config.yaml
norm_eps: 1e-05
init: "normal"
init_out_by_depth: true
beta2: 0.95
weight_decay: 0.13
warmup_steps: 447
schedule: "wsd"
train_tokens: 155000000
Each number is 200 + 40 x the weight over its row's rms, rounded and kept within 0 to 999. Layers, rows and columns count from 0. The size before them is the row's rms in percent of the matrix's.

# gate: layer 6 MLP gate, 192x96, rms 0.103, rows 171-191, columns 0-95
# up: layer 6 MLP up, 192x96, rms 0.0979, rows 171-191, columns 0-95
# down: layer 6 MLP down (transposed), 192x96, rms 0.0971, rows 171-191, columns 0-95
gate171,131,170,176,245,246,170,171,184,209,184,215,190,249,200,220,249,224,187,186,200,179,220,208,146,194,229,171,193,219,195,264,171,178,182,196,188,279,244,158,200,217,249,227,194,299,165,189,205,214,260,204,176,243,190,162,201,141,213,322,173,138,202,222,194,162,232,214,185,274,217,283,191,172,241,234,224,209,203,298,235,157,231,106,146,200,231,219,191,130,120,230,216,291,186,144,217,185
up171,127,245,214,141,205,220,247,171,301,240,163,180,314,234,175,237,224,234,156,210,204,282,204,209,186,264,200,155,179,172,216,218,238,180,199,87,136,256,233,198,179,221,203,208,238,196,191,257,229,253,181,162,196,250,162,181,162,140,243,172,279,214,191,186,159,205,163,228,163,198,186,217,175,199,187,198,165,219,248,223,174,177,227,161,199,258,180,253,107,222,193,213,171,111,185,168,145
down171,116,187,162,170,146,184,200,159,168,165,198,139,175,122,193,161,169,217,199,235,225,122,140,188,212,188,245,290,200,192,137,169,178,255,222,268,187,190,173,227,214,203,207,169,131,212,143,170,195,170,249,184,213,184,293,188,241,290,105,217,203,205,245,228,177,154,225,198,201,196,224,249,211,111,246,203,168,191,145,191,207,202,220,249,152,189,161,166,294,227,196,252,130,189,211,162,238
gate172,126,191,254,237,95,288,180,174,173,202,175,237,186,128,183,186,249,198,282,233,234,244,242,190,180,197,129,189,205,280,204,197,200,215,201,301,164,170,157,240,208,171,213,206,233,195,180,255,197,199,213,212,126,257,242,234,286,171,145,245,264,199,204,178,161,167,216,214,216,142,151,223,222,197,219,204,140,159,199,278,244,193,158,175,243,274,228,225,185,211,253,149,231,189,196,203,215
up172,117,241,235,242,230,180,275,186,82,208,181,225,213,184,201,219,189,203,181,188,202,170,229,184,238,283,166,230,240,139,184,251,289,177,146,178,132,223,211,191,157,206,247,222,186,184,271,173,208,163,204,210,212,127,118,237,253,170,169,282,234,225,201,215,182,194,224,213,136,133,145,143,185,157,219,167,257,191,166,175,266,145,185,157,205,269,177,221,216,168,206,195,189,231,182,188,275
down172,121,222,170,236,145,215,256,260,172,220,185,150,240,88,139,225,283,174,218,220,154,238,214,212,226,202,216,208,172,223,176,284,244,206,225,217,151,167,174,168,200,197,192,207,149,178,274,163,183,161,282,183,228,219,142,234,220,127,126,222,252,194,214,196,152,235,226,194,188,172,141,197,240,161,190,163,201,153,205,221,211,131,132,226,189,277,240,213,207,198,173,158,185,132,134,213,258
gate173,093,142,144,138,243,242,310,208,133,158,203,192,244,182,176,192,204,189,220,223,177,210,261,180,177,179,203,163,205,240,191,168,202,148,206,281,144,257,207,193,209,220,220,212,232,266,240,138,141,193,250,215,194,228,253,266,163,149,121,305,242,229,209,246,182,234,161,210,260,217,146,217,223,255,169,158,151,203,232,239,182,201,150,178,206,221,199,242,148,232,181,201,223,130,235,242,199
up173,102,162,268,227,198,199,228,265,199,211,180,185,168,161,204,174,146,127,135,131,237,240,150,164,223,219,237,222,171,237,218,213,118,132,264,175,186,190,168,191,182,232,229,231,211,170,233,159,201,274,146,185,240,179,172,298,178,165,197,158,226,131,237,225,165,204,237,243,143,209,207,170,147,222,183,188,147,174,178,153,222,220,115,175,173,237,166,266,241,151,173,186,186,243,107,210,164
down173,101,197,245,166,256,186,258,151,175,201,220,170,250,189,160,207,180,175,195,214,154,190,224,175,209,177,192,178,137,240,197,150,188,149,215,212,170,212,160,184,167,213,162,126,127,176,258,173,179,132,151,229,238,288,238,234,162,133,148,205,164,175,237,201,119,207,200,151,200,139,217,188,167,299,151,140,171,163,211,311,226,249,175,148,208,206,202,202,138,202,135,227,180,261,217,213,191
gate174,101,180,206,171,246,205,175,151,125,169,213,160,174,175,126,159,181,245,163,108,210,168,184,230,186,178,111,166,288,248,201,139,223,187,234,269,193,185,206,262,229,148,201,229,152,213,203,192,251,214,164,201,210,101,212,204,168,196,232,159,247,204,261,188,205,184,190,187,217,176,216,121,171,171,230,182,186,252,165,254,205,201,181,211,152,308,186,171,133,137,192,170,181,272,198,227,164
up174,109,188,241,220,226,235,162,165,257,179,169,304,189,257,226,261,196,237,232,208,206,226,201,227,181,259,156,208,189,225,218,169,224,130,186,171,243,219,132,235,246,194,192,216,208,147,162,203,139,239,155,209,181,217,91,241,112,149,233,190,143,215,138,134,221,223,234,215,194,219,237,174,138,200,290,185,186,208,207,180,263,244,189,203,141,206,172,204,176,179,266,208,282,240,251,236,203
down174,108,160,234,187,166,223,164,226,279,210,216,264,198,272,184,207,235,221,233,239,206,210,209,266,205,262,226,193,175,240,229,117,132,199,174,163,288,137,160,152,98,143,121,209,237,149,182,197,144,193,253,207,169,221,169,189,181,112,243,220,158,167,200,165,148,237,178,228,210,213,179,222,277,172,219,217,145,231,218,185,224,180,186,200,163,173,162,240,169,135,214,210,265,239,227,202,164
gate175,090,265,198,164,229,240,171,161,130,178,147,239,182,190,192,188,303,220,209,176,196,174,202,236,155,127,174,108,165,229,230,188,214,192,197,204,154,156,132,181,247,193,202,164,239,177,179,181,157,159,170,210,140,279,163,186,156,121,187,210,140,194,218,180,138,270,175,211,258,196,261,130,181,205,190,116,147,216,236,128,172,206,200,209,166,221,235,206,166,286,212,154,207,174,189,170,196
up175,089,257,191,170,193,246,192,160,169,167,226,189,234,177,181,135,184,205,230,221,254,230,251,267,164,200,147,195,212,151,124,190,233,196,184,201,127,160,239,223,257,203,165,176,254,191,189,99,167,125,256,178,197,265,212,184,200,185,177,268,154,115,196,228,149,142,193,161,230,190,151,304,211,244,198,185,146,197,180,217,201,166,194,194,234,199,246,151,153,179,246,175,240,157,108,213,196
down175,086,272,241,267,252,172,245,142,140,196,186,229,178,232,240,146,326,187,160,200,246,209,195,158,182,222,196,196,212,225,82,242,210,249,196,224,173,227,179,233,195,234,223,212,240,172,154,166,111,189,123,263,201,222,225,168,178,231,198,187,185,246,225,176,141,189,198,184,155,182,183,232,224,245,147,188,171,200,190,184,225,213,136,217,273,189,181,157,183,111,177,185,187,255,171,251,248
gate176,097,251,223,208,213,265,181,214,194,155,187,151,215,201,252,177,234,175,230,234,144,205,218,195,178,200,234,176,209,169,186,253,219,189,215,209,183,187,217,166,209,180,412,235,266,233,241,261,169,243,190,221,163,176,235,198,165,93,240,184,225,206,198,185,204,234,212,159,191,266,220,196,162,151,172,280,149,214,231,186,232,226,167,233,184,216,158,235,201,212,205,166,197,180,249,215,283
up176,111,274,191,192,220,245,250,221,221,173,206,174,169,317,224,231,187,238,179,258,204,229,168,217,207,152,227,203,207,144,212,270,233,212,157,232,164,212,190,252,177,279,213,215,239,213,182,234,206,214,236,190,231,185,198,175,192,165,208,174,178,233,151,178,199,204,142,195,141,231,186,138,182,169,243,275,181,221,222,125,145,263,242,176,217,145,172,234,223,250,175,300,167,125,255,236,301
down176,108,224,176,142,155,175,223,166,206,248,236,233,242,298,157,244,220,187,139,161,229,217,159,184,245,214,242,223,212,214,223,174,173,235,140,215,219,220,176,278,236,263,64,203,179,174,180,122,241,148,241,196,235,230,172,182,237,288,198,259,172,203,209,222,187,197,175,208,212,185,185,180,209,241,215,123,259,207,156,171,138,162,289,133,228,163,165,190,232,197,175,216,230,206,180,211,167
gate177,099,173,176,233,250,245,198,233,220,244,195,236,160,198,170,168,182,266,208,190,257,170,204,170,303,213,225,127,197,163,225,175,151,135,165,166,272,155,135,191,204,214,188,181,178,277,186,255,187,255,142,214,206,163,104,200,250,253,283,146,180,191,238,154,245,127,221,225,223,265,163,157,241,195,227,193,196,242,186,190,222,286,157,197,241,203,152,199,134,198,174,174,221,169,212,211,194
up177,096,155,142,166,203,162,120,180,222,190,246,191,243,217,134,223,143,166,221,178,234,198,202,264,194,216,248,260,243,249,235,156,198,231,95,191,214,221,162,151,180,192,216,200,135,260,211,221,155,228,254,195,196,184,162,250,149,221,215,215,197,221,164,130,159,181,206,172,140,157,192,250,143,228,204,149,224,194,207,167,185,200,284,241,212,247,111,201,208,214,253,211,229,94,201,272,190
down177,099,183,245,201,237,209,216,182,223,191,248,230,163,179,130,167,160,261,219,201,297,174,155,197,214,203,195,173,128,215,159,240,129,235,288,195,180,202,196,211,167,266,191,131,221,191,172,170,261,262,210,136,191,150,181,156,142,250,235,225,150,134,267,228,203,228,179,194,186,172,211,159,192,274,112,184,174,227,173,134,144,202,150,167,228,182,267,195,177,184,192,153,140,254,195,229,193
gate178,101,196,206,258,54,152,178,189,133,240,231,253,225,149,200,163,269,199,232,231,168,210,265,149,163,219,240,269,197,284,237,197,145,165,285,237,185,260,174,229,202,176,237,176,235,250,187,162,199,182,237,231,223,193,183,241,149,158,201,193,240,177,210,187,151,226,173,214,140,140,177,201,187,222,217,153,177,265,205,280,219,133,215,197,191,205,207,195,138,256,196,176,239,185,187,191,166
up178,102,173,232,152,211,242,143,140,188,192,272,214,233,156,207,211,187,228,211,275,226,234,133,155,209,156,97,153,115,236,246,191,153,193,163,202,229,270,149,193,184,250,196,158,234,210,185,261,188,285,193,204,239,294,235,248,213,165,170,260,226,179,202,172,205,170,172,209,232,209,172,251,217,158,218,214,194,183,143,191,276,228,233,132,253,181,252,239,249,194,165,232,212,159,162,185,180
down178,102,170,218,198,265,212,192,182,208,200,291,231,250,171,183,160,110,202,198,196,247,161,175,242,173,165,121,164,164,131,304,211,178,227,183,223,251,141,171,211,209,248,264,183,206,158,249,165,175,229,182,239,227,285,191,173,243,251,188,176,251,199,186,174,210,175,204,165,235,159,198,293,286,233,238,213,249,197,164,164,188,169,252,149,218,216,183,236,238,181,233,220,273,203,264,208,190
gate179,098,237,223,124,149,232,159,232,181,173,239,268,178,194,201,223,254,156,204,226,194,131,136,229,167,239,220,196,168,160,271,171,253,215,192,237,199,170,193,199,191,134,142,192,142,128,138,147,218,175,151,152,191,223,227,151,187,148,194,161,177,178,169,149,153,230,110,229,236,245,184,143,224,145,241,236,232,165,180,189,266,232,205,189,209,197,147,224,177,242,249,208,243,185,313,211,186
up179,101,227,246,154,100,141,288,249,184,147,221,216,254,199,217,170,207,71,205,261,195,180,208,207,149,181,301,209,161,205,258,172,167,219,223,219,178,224,189,181,124,169,191,222,222,186,177,193,239,224,207,93,220,186,206,233,132,177,187,234,234,224,174,178,226,240,140,165,234,230,228,176,236,205,183,220,167,146,107,201,258,134,179,216,183,188,176,229,217,200,155,207,210,172,215,193,165
down179,094,230,97,226,249,149,174,224,271,235,157,227,209,276,263,226,165,248,187,126,195,158,173,220,205,221,173,221,203,200,211,224,235,206,231,199,206,247,204,145,184,204,223,208,221,157,159,224,260,219,123,197,189,185,227,164,261,175,268,184,189,194,246,255,227,184,220,194,180,165,204,163,247,144,195,151,250,118,256,205,132,234,266,262,235,231,236,200,215,221,204,294,165,195,125,180,252
gate180,113,205,228,200,176,165,195,153,240,136,147,277,166,162,158,185,180,318,281,204,206,285,213,216,130,167,156,128,192,264,202,109,201,233,165,205,179,207,141,193,138,217,246,160,191,190,218,177,203,192,201,142,163,253,156,227,188,209,169,211,187,158,249,148,237,225,259,177,165,168,196,222,150,177,174,239,231,242,171,239,171,193,199,261,253,219,212,190,190,150,194,184,176,186,220,98,206
up180,099,230,238,208,198,138,116,225,181,267,173,244,164,183,222,156,180,170,248,138,226,211,150,161,192,237,263,175,261,244,224,207,195,171,270,107,193,226,270,225,202,163,116,262,256,242,191,198,263,165,208,184,228,266,191,146,165,253,238,198,187,202,232,269,187,251,179,191,193,186,258,220,246,143,198,176,187,192,196,185,251,223,231,213,195,157,197,165,249,230,195,195,186,238,320,204,198
down180,103,220,220,198,210,192,181,95,218,192,167,219,155,123,182,141,142,270,195,218,240,216,207,138,218,229,168,154,178,218,137,187,217,215,223,208,218,158,153,195,201,198,189,190,97,274,218,104,194,195,204,202,136,190,151,213,195,210,199,183,94,135,264,132,222,148,216,159,202,222,172,214,177,229,207,136,172,256,238,285,194,186,203,166,215,245,180,191,181,145,240,117,202,213,177,214,203
gate181,097,228,217,173,217,196,194,97,199,131,241,238,261,211,272,161,221,224,158,144,246,188,230,219,177,153,184,174,200,290,175,153,178,239,164,211,175,269,229,182,231,205,229,206,151,203,202,177,132,228,242,191,152,186,232,265,195,258,208,193,204,169,219,248,244,231,243,191,272,142,216,175,129,290,185,132,246,186,192,225,224,171,120,197,166,164,209,182,162,133,237,170,180,254,220,233,148
up181,098,169,286,269,231,141,177,224,118,273,139,146,93,184,191,236,214,197,219,238,150,216,205,152,216,218,233,252,199,131,207,220,227,146,245,197,223,184,218,221,190,177,139,167,180,177,210,169,280,191,226,266,269,252,149,128,168,192,210,199,223,203,197,187,149,197,189,191,195,245,195,213,235,104,263,232,139,224,178,172,182,187,209,153,213,240,203,152,234,225,137,218,239,160,201,203,226
down181,094,181,248,244,311,109,148,174,176,247,244,186,216,87,191,247,247,235,160,179,167,204,262,280,215,269,185,221,222,227,242,202,215,225,226,169,246,218,239,182,240,172,191,208,164,144,229,162,216,192,158,201,192,213,158,157,189,214,191,156,174,143,251,176,207,187,274,209,266,206,260,200,185,209,208,228,176,267,241,231,171,170,176,192,191,272,170,153,221,214,194,98,173,235,205,210,245
gate182,108,211,188,235,255,284,127,259,250,262,236,274,225,190,201,192,248,267,249,280,196,187,191,191,216,190,213,218,132,216,234,218,212,195,233,204,168,212,204,163,242,164,193,175,267,208,259,179,199,224,238,270,186,177,203,214,281,149,170,163,194,214,167,171,155,170,185,197,217,179,181,202,192,234,200,168,138,188,253,169,223,212,179,210,162,368,147,167,196,213,254,200,225,179,260,163,231
up182,102,177,236,161,226,220,166,255,268,251,268,218,214,251,164,144,136,183,219,145,243,205,154,194,179,234,266,259,197,162,210,151,226,231,116,204,206,198,212,205,179,245,199,213,151,153,253,167,177,193,220,225,173,162,283,180,267,134,171,203,213,183,209,202,170,146,172,196,166,207,172,186,147,144,126,245,239,180,222,179,178,274,264,198,200,202,145,183,259,150,118,271,209,182,162,250,231
down182,100,153,221,238,185,169,284,155,160,151,187,162,138,252,197,268,178,164,165,140,225,222,228,137,251,163,187,185,194,132,143,190,200,158,208,246,201,193,235,211,202,195,199,192,157,244,214,182,226,160,225,147,215,206,226,192,73,309,226,245,234,176,201,251,201,204,174,243,154,167,149,208,183,150,206,205,219,199,177,198,138,138,216,202,151,103,289,189,164,230,174,196,214,241,181,230,210
gate183,090,161,281,120,226,251,266,177,227,224,257,193,207,226,205,211,237,223,215,127,147,183,206,121,180,197,218,189,210,233,138,157,258,151,257,189,194,241,244,115,205,197,229,184,196,171,204,194,182,277,257,177,254,125,233,187,267,244,176,209,231,153,230,184,192,154,186,229,204,239,250,203,185,163,233,176,188,117,133,254,206,214,231,174,165,189,264,225,285,150,202,212,188,260,193,227,187
up183,088,238,236,252,73,192,178,110,189,172,151,253,178,258,150,191,175,194,242,199,243,216,244,167,156,157,222,217,271,182,238,228,213,169,178,174,158,199,186,237,275,204,221,260,204,224,210,195,191,167,220,119,178,180,168,201,158,204,256,230,183,197,257,238,242,218,137,214,246,239,181,218,219,168,217,272,215,240,199,156,215,343,178,220,216,192,235,222,170,228,168,210,186,182,256,172,251
down183,089,197,198,248,148,213,150,207,204,198,201,210,174,255,161,239,181,242,170,273,254,151,163,199,203,213,145,179,199,172,166,198,110,220,125,173,220,120,194,270,213,181,205,203,165,200,125,262,221,208,218,180,233,219,216,205,108,184,215,192,229,211,124,223,193,206,206,255,207,126,233,162,165,239,164,310,176,253,168,223,181,228,187,174,202,257,175,166,154,236,247,282,133,129,185,200,217
gate184,100,163,186,174,188,215,135,140,219,141,201,191,262,175,173,233,251,141,176,175,186,232,185,134,165,179,193,176,158,189,163,200,271,180,155,207,199,207,178,191,190,204,187,208,208,216,229,204,156,128,201,266,280,219,144,144,243,167,229,253,221,191,227,120,248,134,309,240,198,230,147,101,128,229,210,178,215,215,225,197,272,248,203,129,225,233,197,191,165,188,118,177,211,201,209,202,233
up184,094,207,179,195,253,265,178,216,232,280,136,217,206,175,233,140,197,278,247,236,243,199,208,211,173,218,167,247,256,174,219,209,117,216,298,207,194,217,241,206,253,155,202,213,216,193,191,166,233,199,191,194,133,195,238,211,191,197,164,104,192,194,206,237,185,267,169,198,249,140,252,298,203,186,172,210,189,147,132,221,194,171,167,263,107,205,182,177,207,222,264,148,234,218,204,175,129
down184,091,175,201,218,228,285,153,207,207,186,182,221,240,95,293,160,265,218,211,219,121,241,249,155,129,180,233,272,210,213,263,218,169,189,209,210,214,198,202,181,207,225,157,245,194,225,217,191,220,182,169,225,243,192,192,176,239,134,218,181,231,227,249,130,273,207,289,230,259,195,170,250,159,173,223,217,231,139,174,232,282,241,148,268,254,239,180,182,171,234,191,227,161,194,204,226,180
gate185,106,173,151,256,175,213,131,194,229,214,192,224,151,172,166,222,143,276,207,205,218,224,168,145,177,248,87,144,188,171,163,202,256,118,185,181,240,172,192,213,224,157,169,196,240,217,222,230,202,217,173,207,126,252,159,154,246,208,307,225,251,236,245,206,217,222,181,209,172,229,206,249,212,215,208,185,195,150,175,265,197,276,164,159,162,167,95,181,179,239,204,173,229,237,253,170,153
up185,115,136,158,209,203,209,205,268,172,189,201,180,227,191,273,124,164,256,174,232,212,217,237,155,240,206,150,232,253,146,232,232,212,133,182,173,191,202,232,300,198,181,158,239,199,171,190,231,223,189,235,217,179,135,138,299,196,207,250,179,278,173,201,257,282,269,181,198,188,196,218,253,205,145,251,201,197,240,172,204,187,176,144,162,214,142,160,221,239,154,173,250,169,225,138,164,258
down185,116,183,175,156,196,262,316,256,180,230,189,186,199,210,282,142,233,234,194,171,227,160,186,219,246,198,241,199,283,192,195,132,151,222,235,145,245,223,201,214,195,167,268,190,189,123,170,273,205,202,225,199,243,160,180,188,178,177,162,151,181,221,180,230,236,193,199,206,187,218,217,184,228,174,171,157,212,127,260,151,271,258,197,158,254,109,250,241,225,171,228,174,167,182,172,107,214
gate186,098,153,222,177,149,176,154,182,206,227,159,136,239,163,199,165,247,207,224,232,203,246,169,112,210,116,178,160,212,250,154,294,170,197,95,212,250,179,234,292,203,204,159,221,240,163,180,214,196,170,201,216,185,220,200,212,194,196,223,220,324,212,252,238,228,243,194,187,201,184,152,178,210,186,156,136,209,184,129,203,216,224,188,203,149,267,161,291,200,193,209,161,185,218,261,168,233
up186,110,204,225,172,270,123,172,144,186,217,207,250,184,190,179,257,261,242,212,207,176,167,129,69,231,217,203,241,135,187,261,224,272,220,219,246,152,181,189,191,174,229,166,223,254,170,258,231,276,200,223,184,158,237,172,148,182,185,211,179,106,211,188,175,220,285,192,208,175,145,145,121,158,172,206,208,235,201,202,134,277,189,226,204,221,203,220,174,184,179,175,201,195,178,153,202,163
down186,108,215,188,210,267,107,220,161,193,170,240,262,161,219,175,244,175,257,220,135,207,251,183,172,253,167,201,260,159,109,259,201,218,216,253,232,128,168,154,161,169,235,190,190,224,170,262,195,174,177,231,199,176,243,205,170,233,159,184,212,121,173,166,188,176,223,196,146,126,152,191,174,174,134,218,253,209,215,209,156,262,185,302,254,193,169,252,182,145,185,241,185,161,205,218,165,150
gate187,098,202,202,147,256,128,226,230,134,236,238,203,198,269,220,229,181,239,165,207,214,177,133,185,283,256,252,152,241,199,193,148,172,203,195,230,203,118,230,50,195,159,183,208,242,244,155,152,203,190,170,186,181,196,157,218,152,174,248,170,201,197,195,134,121,169,183,191,204,245,212,165,205,135,212,226,134,164,269,157,183,171,252,147,201,215,162,216,224,232,252,223,205,202,212,189,232
up187,101,179,189,141,185,146,156,85,235,216,217,197,214,194,153,198,295,243,310,200,192,204,215,168,205,267,226,157,205,234,197,142,236,226,216,200,158,196,156,148,229,179,262,222,239,198,153,110,187,129,164,186,178,215,181,251,139,197,218,207,189,198,271,205,159,140,200,197,184,207,219,150,232,128,263,237,181,258,267,205,138,186,191,176,227,233,194,200,199,226,180,197,258,235,235,246,235
down187,100,240,180,187,247,143,273,262,156,205,160,201,189,292,229,164,102,186,89,216,176,172,176,225,276,236,188,184,210,184,225,238,200,177,176,202,206,184,248,123,191,212,100,210,268,259,227,193,221,187,209,227,215,209,209,153,163,214,235,161,227,252,107,183,173,163,157,171,230,237,187,169,239,184,166,177,160,209,207,175,198,200,269,189,189,139,253,250,243,218,208,264,186,176,150,219,192
gate188,089,218,244,212,217,188,239,210,256,219,253,238,230,210,205,129,316,255,225,253,184,112,171,228,269,205,280,215,255,198,286,219,207,195,177,169,231,247,171,232,211,226,224,230,192,243,161,201,176,261,167,203,198,199,151,249,166,192,179,184,221,185,199,178,251,198,136,181,233,169,241,189,200,260,239,150,198,208,230,115,305,250,192,152,204,222,211,161,215,272,243,139,192,182,236,213,181
up188,089,183,222,234,167,178,204,283,243,174,217,174,263,253,209,207,156,147,190,240,169,210,217,173,130,161,200,294,309,131,175,286,274,185,184,220,277,173,269,196,178,221,173,170,236,169,187,218,189,167,212,210,218,198,199,121,214,194,240,169,229,224,193,215,211,277,190,195,262,190,244,116,196,173,245,240,185,202,222,180,193,233,232,178,198,167,163,180,291,174,186,229,222,254,132,177,201
down188,093,237,126,212,183,213,213,135,168,153,203,157,171,225,233,262,132,161,230,93,168,285,203,177,195,232,201,210,138,249,142,185,198,206,221,206,163,144,285,168,164,217,206,229,157,126,275,182,193,204,173,211,186,221,269,238,205,181,219,186,222,207,215,191,194,182,203,204,184,191,216,210,147,174,185,221,221,183,170,246,144,142,228,279,173,244,149,241,203,160,163,292,210,305,234,182,221
gate189,112,195,189,174,202,273,228,203,229,168,191,188,139,211,261,186,172,208,196,227,217,171,135,249,153,221,224,145,168,203,230,235,245,196,159,193,240,215,232,147,228,156,165,224,215,224,127,246,214,173,141,245,241,199,297,107,200,133,241,142,230,165,144,201,160,213,190,193,154,241,184,192,200,239,175,140,90,149,247,205,280,200,234,206,208,153,223,206,165,226,194,191,289,126,207,189,207
up189,105,195,195,166,157,233,167,219,211,169,165,238,64,177,173,149,143,211,210,223,224,182,205,243,187,254,208,126,145,266,218,201,248,164,140,188,251,155,169,197,195,169,157,206,181,249,145,249,164,167,175,170,221,204,201,155,153,135,216,212,183,188,211,196,101,193,172,161,156,246,259,196,193,162,224,116,136,195,214,238,241,222,200,233,148,158,176,214,117,197,209,157,264,203,135,196,172
down189,101,179,256,205,236,204,225,102,173,216,162,168,239,287,256,171,271,129,225,223,243,240,121,193,214,162,142,199,272,164,196,294,236,215,156,241,136,237,211,193,197,273,230,182,255,185,213,202,207,205,173,236,212,284,235,197,234,211,214,235,209,267,168,190,279,159,221,180,275,193,185,251,225,251,222,241,224,183,176,174,196,154,196,174,195,225,222,195,183,234,192,221,160,201,283,213,238
gate190,102,196,213,264,188,182,116,269,169,186,198,199,197,215,160,181,302,181,234,209,232,209,240,196,254,175,198,287,273,185,203,185,125,148,218,160,264,265,241,172,176,168,217,185,172,223,226,151,229,179,183,204,185,88,150,256,159,209,200,163,210,223,247,263,223,221,224,168,224,172,257,207,158,178,236,221,165,259,191,177,157,131,210,203,122,211,161,174,253,229,188,205,205,284,172,171,181
up190,096,197,209,139,180,215,210,151,234,189,161,145,250,186,269,182,198,203,258,203,128,102,286,199,181,240,149,163,206,237,216,175,179,242,177,189,196,178,178,186,200,193,181,205,219,161,251,183,177,162,242,168,156,247,245,191,243,146,194,215,219,220,166,225,271,208,198,177,121,275,202,199,214,133,164,220,201,217,65,177,167,203,193,221,200,170,259,241,297,136,190,188,243,193,252,230,238
down190,096,167,221,241,221,238,138,211,209,211,245,122,136,265,248,176,244,210,232,245,299,132,189,235,264,152,167,228,147,145,190,270,258,180,164,154,232,190,216,176,161,175,252,183,192,172,171,160,144,163,192,223,192,216,243,249,179,254,211,181,130,199,162,141,199,215,263,106,218,174,193,212,174,223,187,213,157,293,204,195,240,211,212,130,271,185,201,175,227,238,194,180,214,228,210,222,166
gate191,101,236,220,169,255,152,156,144,277,187,291,216,193,223,144,242,239,250,201,219,228,175,214,278,157,269,175,115,92,229,281,129,197,142,150,170,195,252,167,160,173,170,212,185,154,204,181,227,246,203,146,245,228,216,216,196,184,169,232,155,160,223,201,165,151,201,234,199,183,201,174,203,163,247,199,207,235,195,150,129,269,260,236,203,208,193,212,204,193,257,193,230,170,169,246,230,186
up191,100,107,209,188,203,164,76,151,214,180,153,266,171,244,253,202,210,179,184,161,173,234,224,241,240,171,207,203,148,221,192,234,200,220,206,196,252,170,111,209,154,209,232,200,196,219,205,235,191,212,200,183,223,288,176,176,206,158,184,186,212,192,261,243,236,247,217,201,205,225,282,121,169,200,219,190,308,273,214,198,234,251,156,232,196,225,205,156,142,219,182,249,272,177,209,117,183
down191,102,216,201,244,151,237,257,228,134,244,163,139,235,106,234,224,171,113,211,271,250,171,218,217,153,244,147,163,193,168,254,163,225,202,197,238,201,180,272,214,219,175,208,224,208,255,217,147,203,247,182,189,149,190,203,254,248,201,224,172,168,209,179,227,251,149,193,206,171,208,158,240,202,172,233,218,140,177,170,224,141,200,200,179,199,199,210,199,274,202,195,89,107,283,181,210,268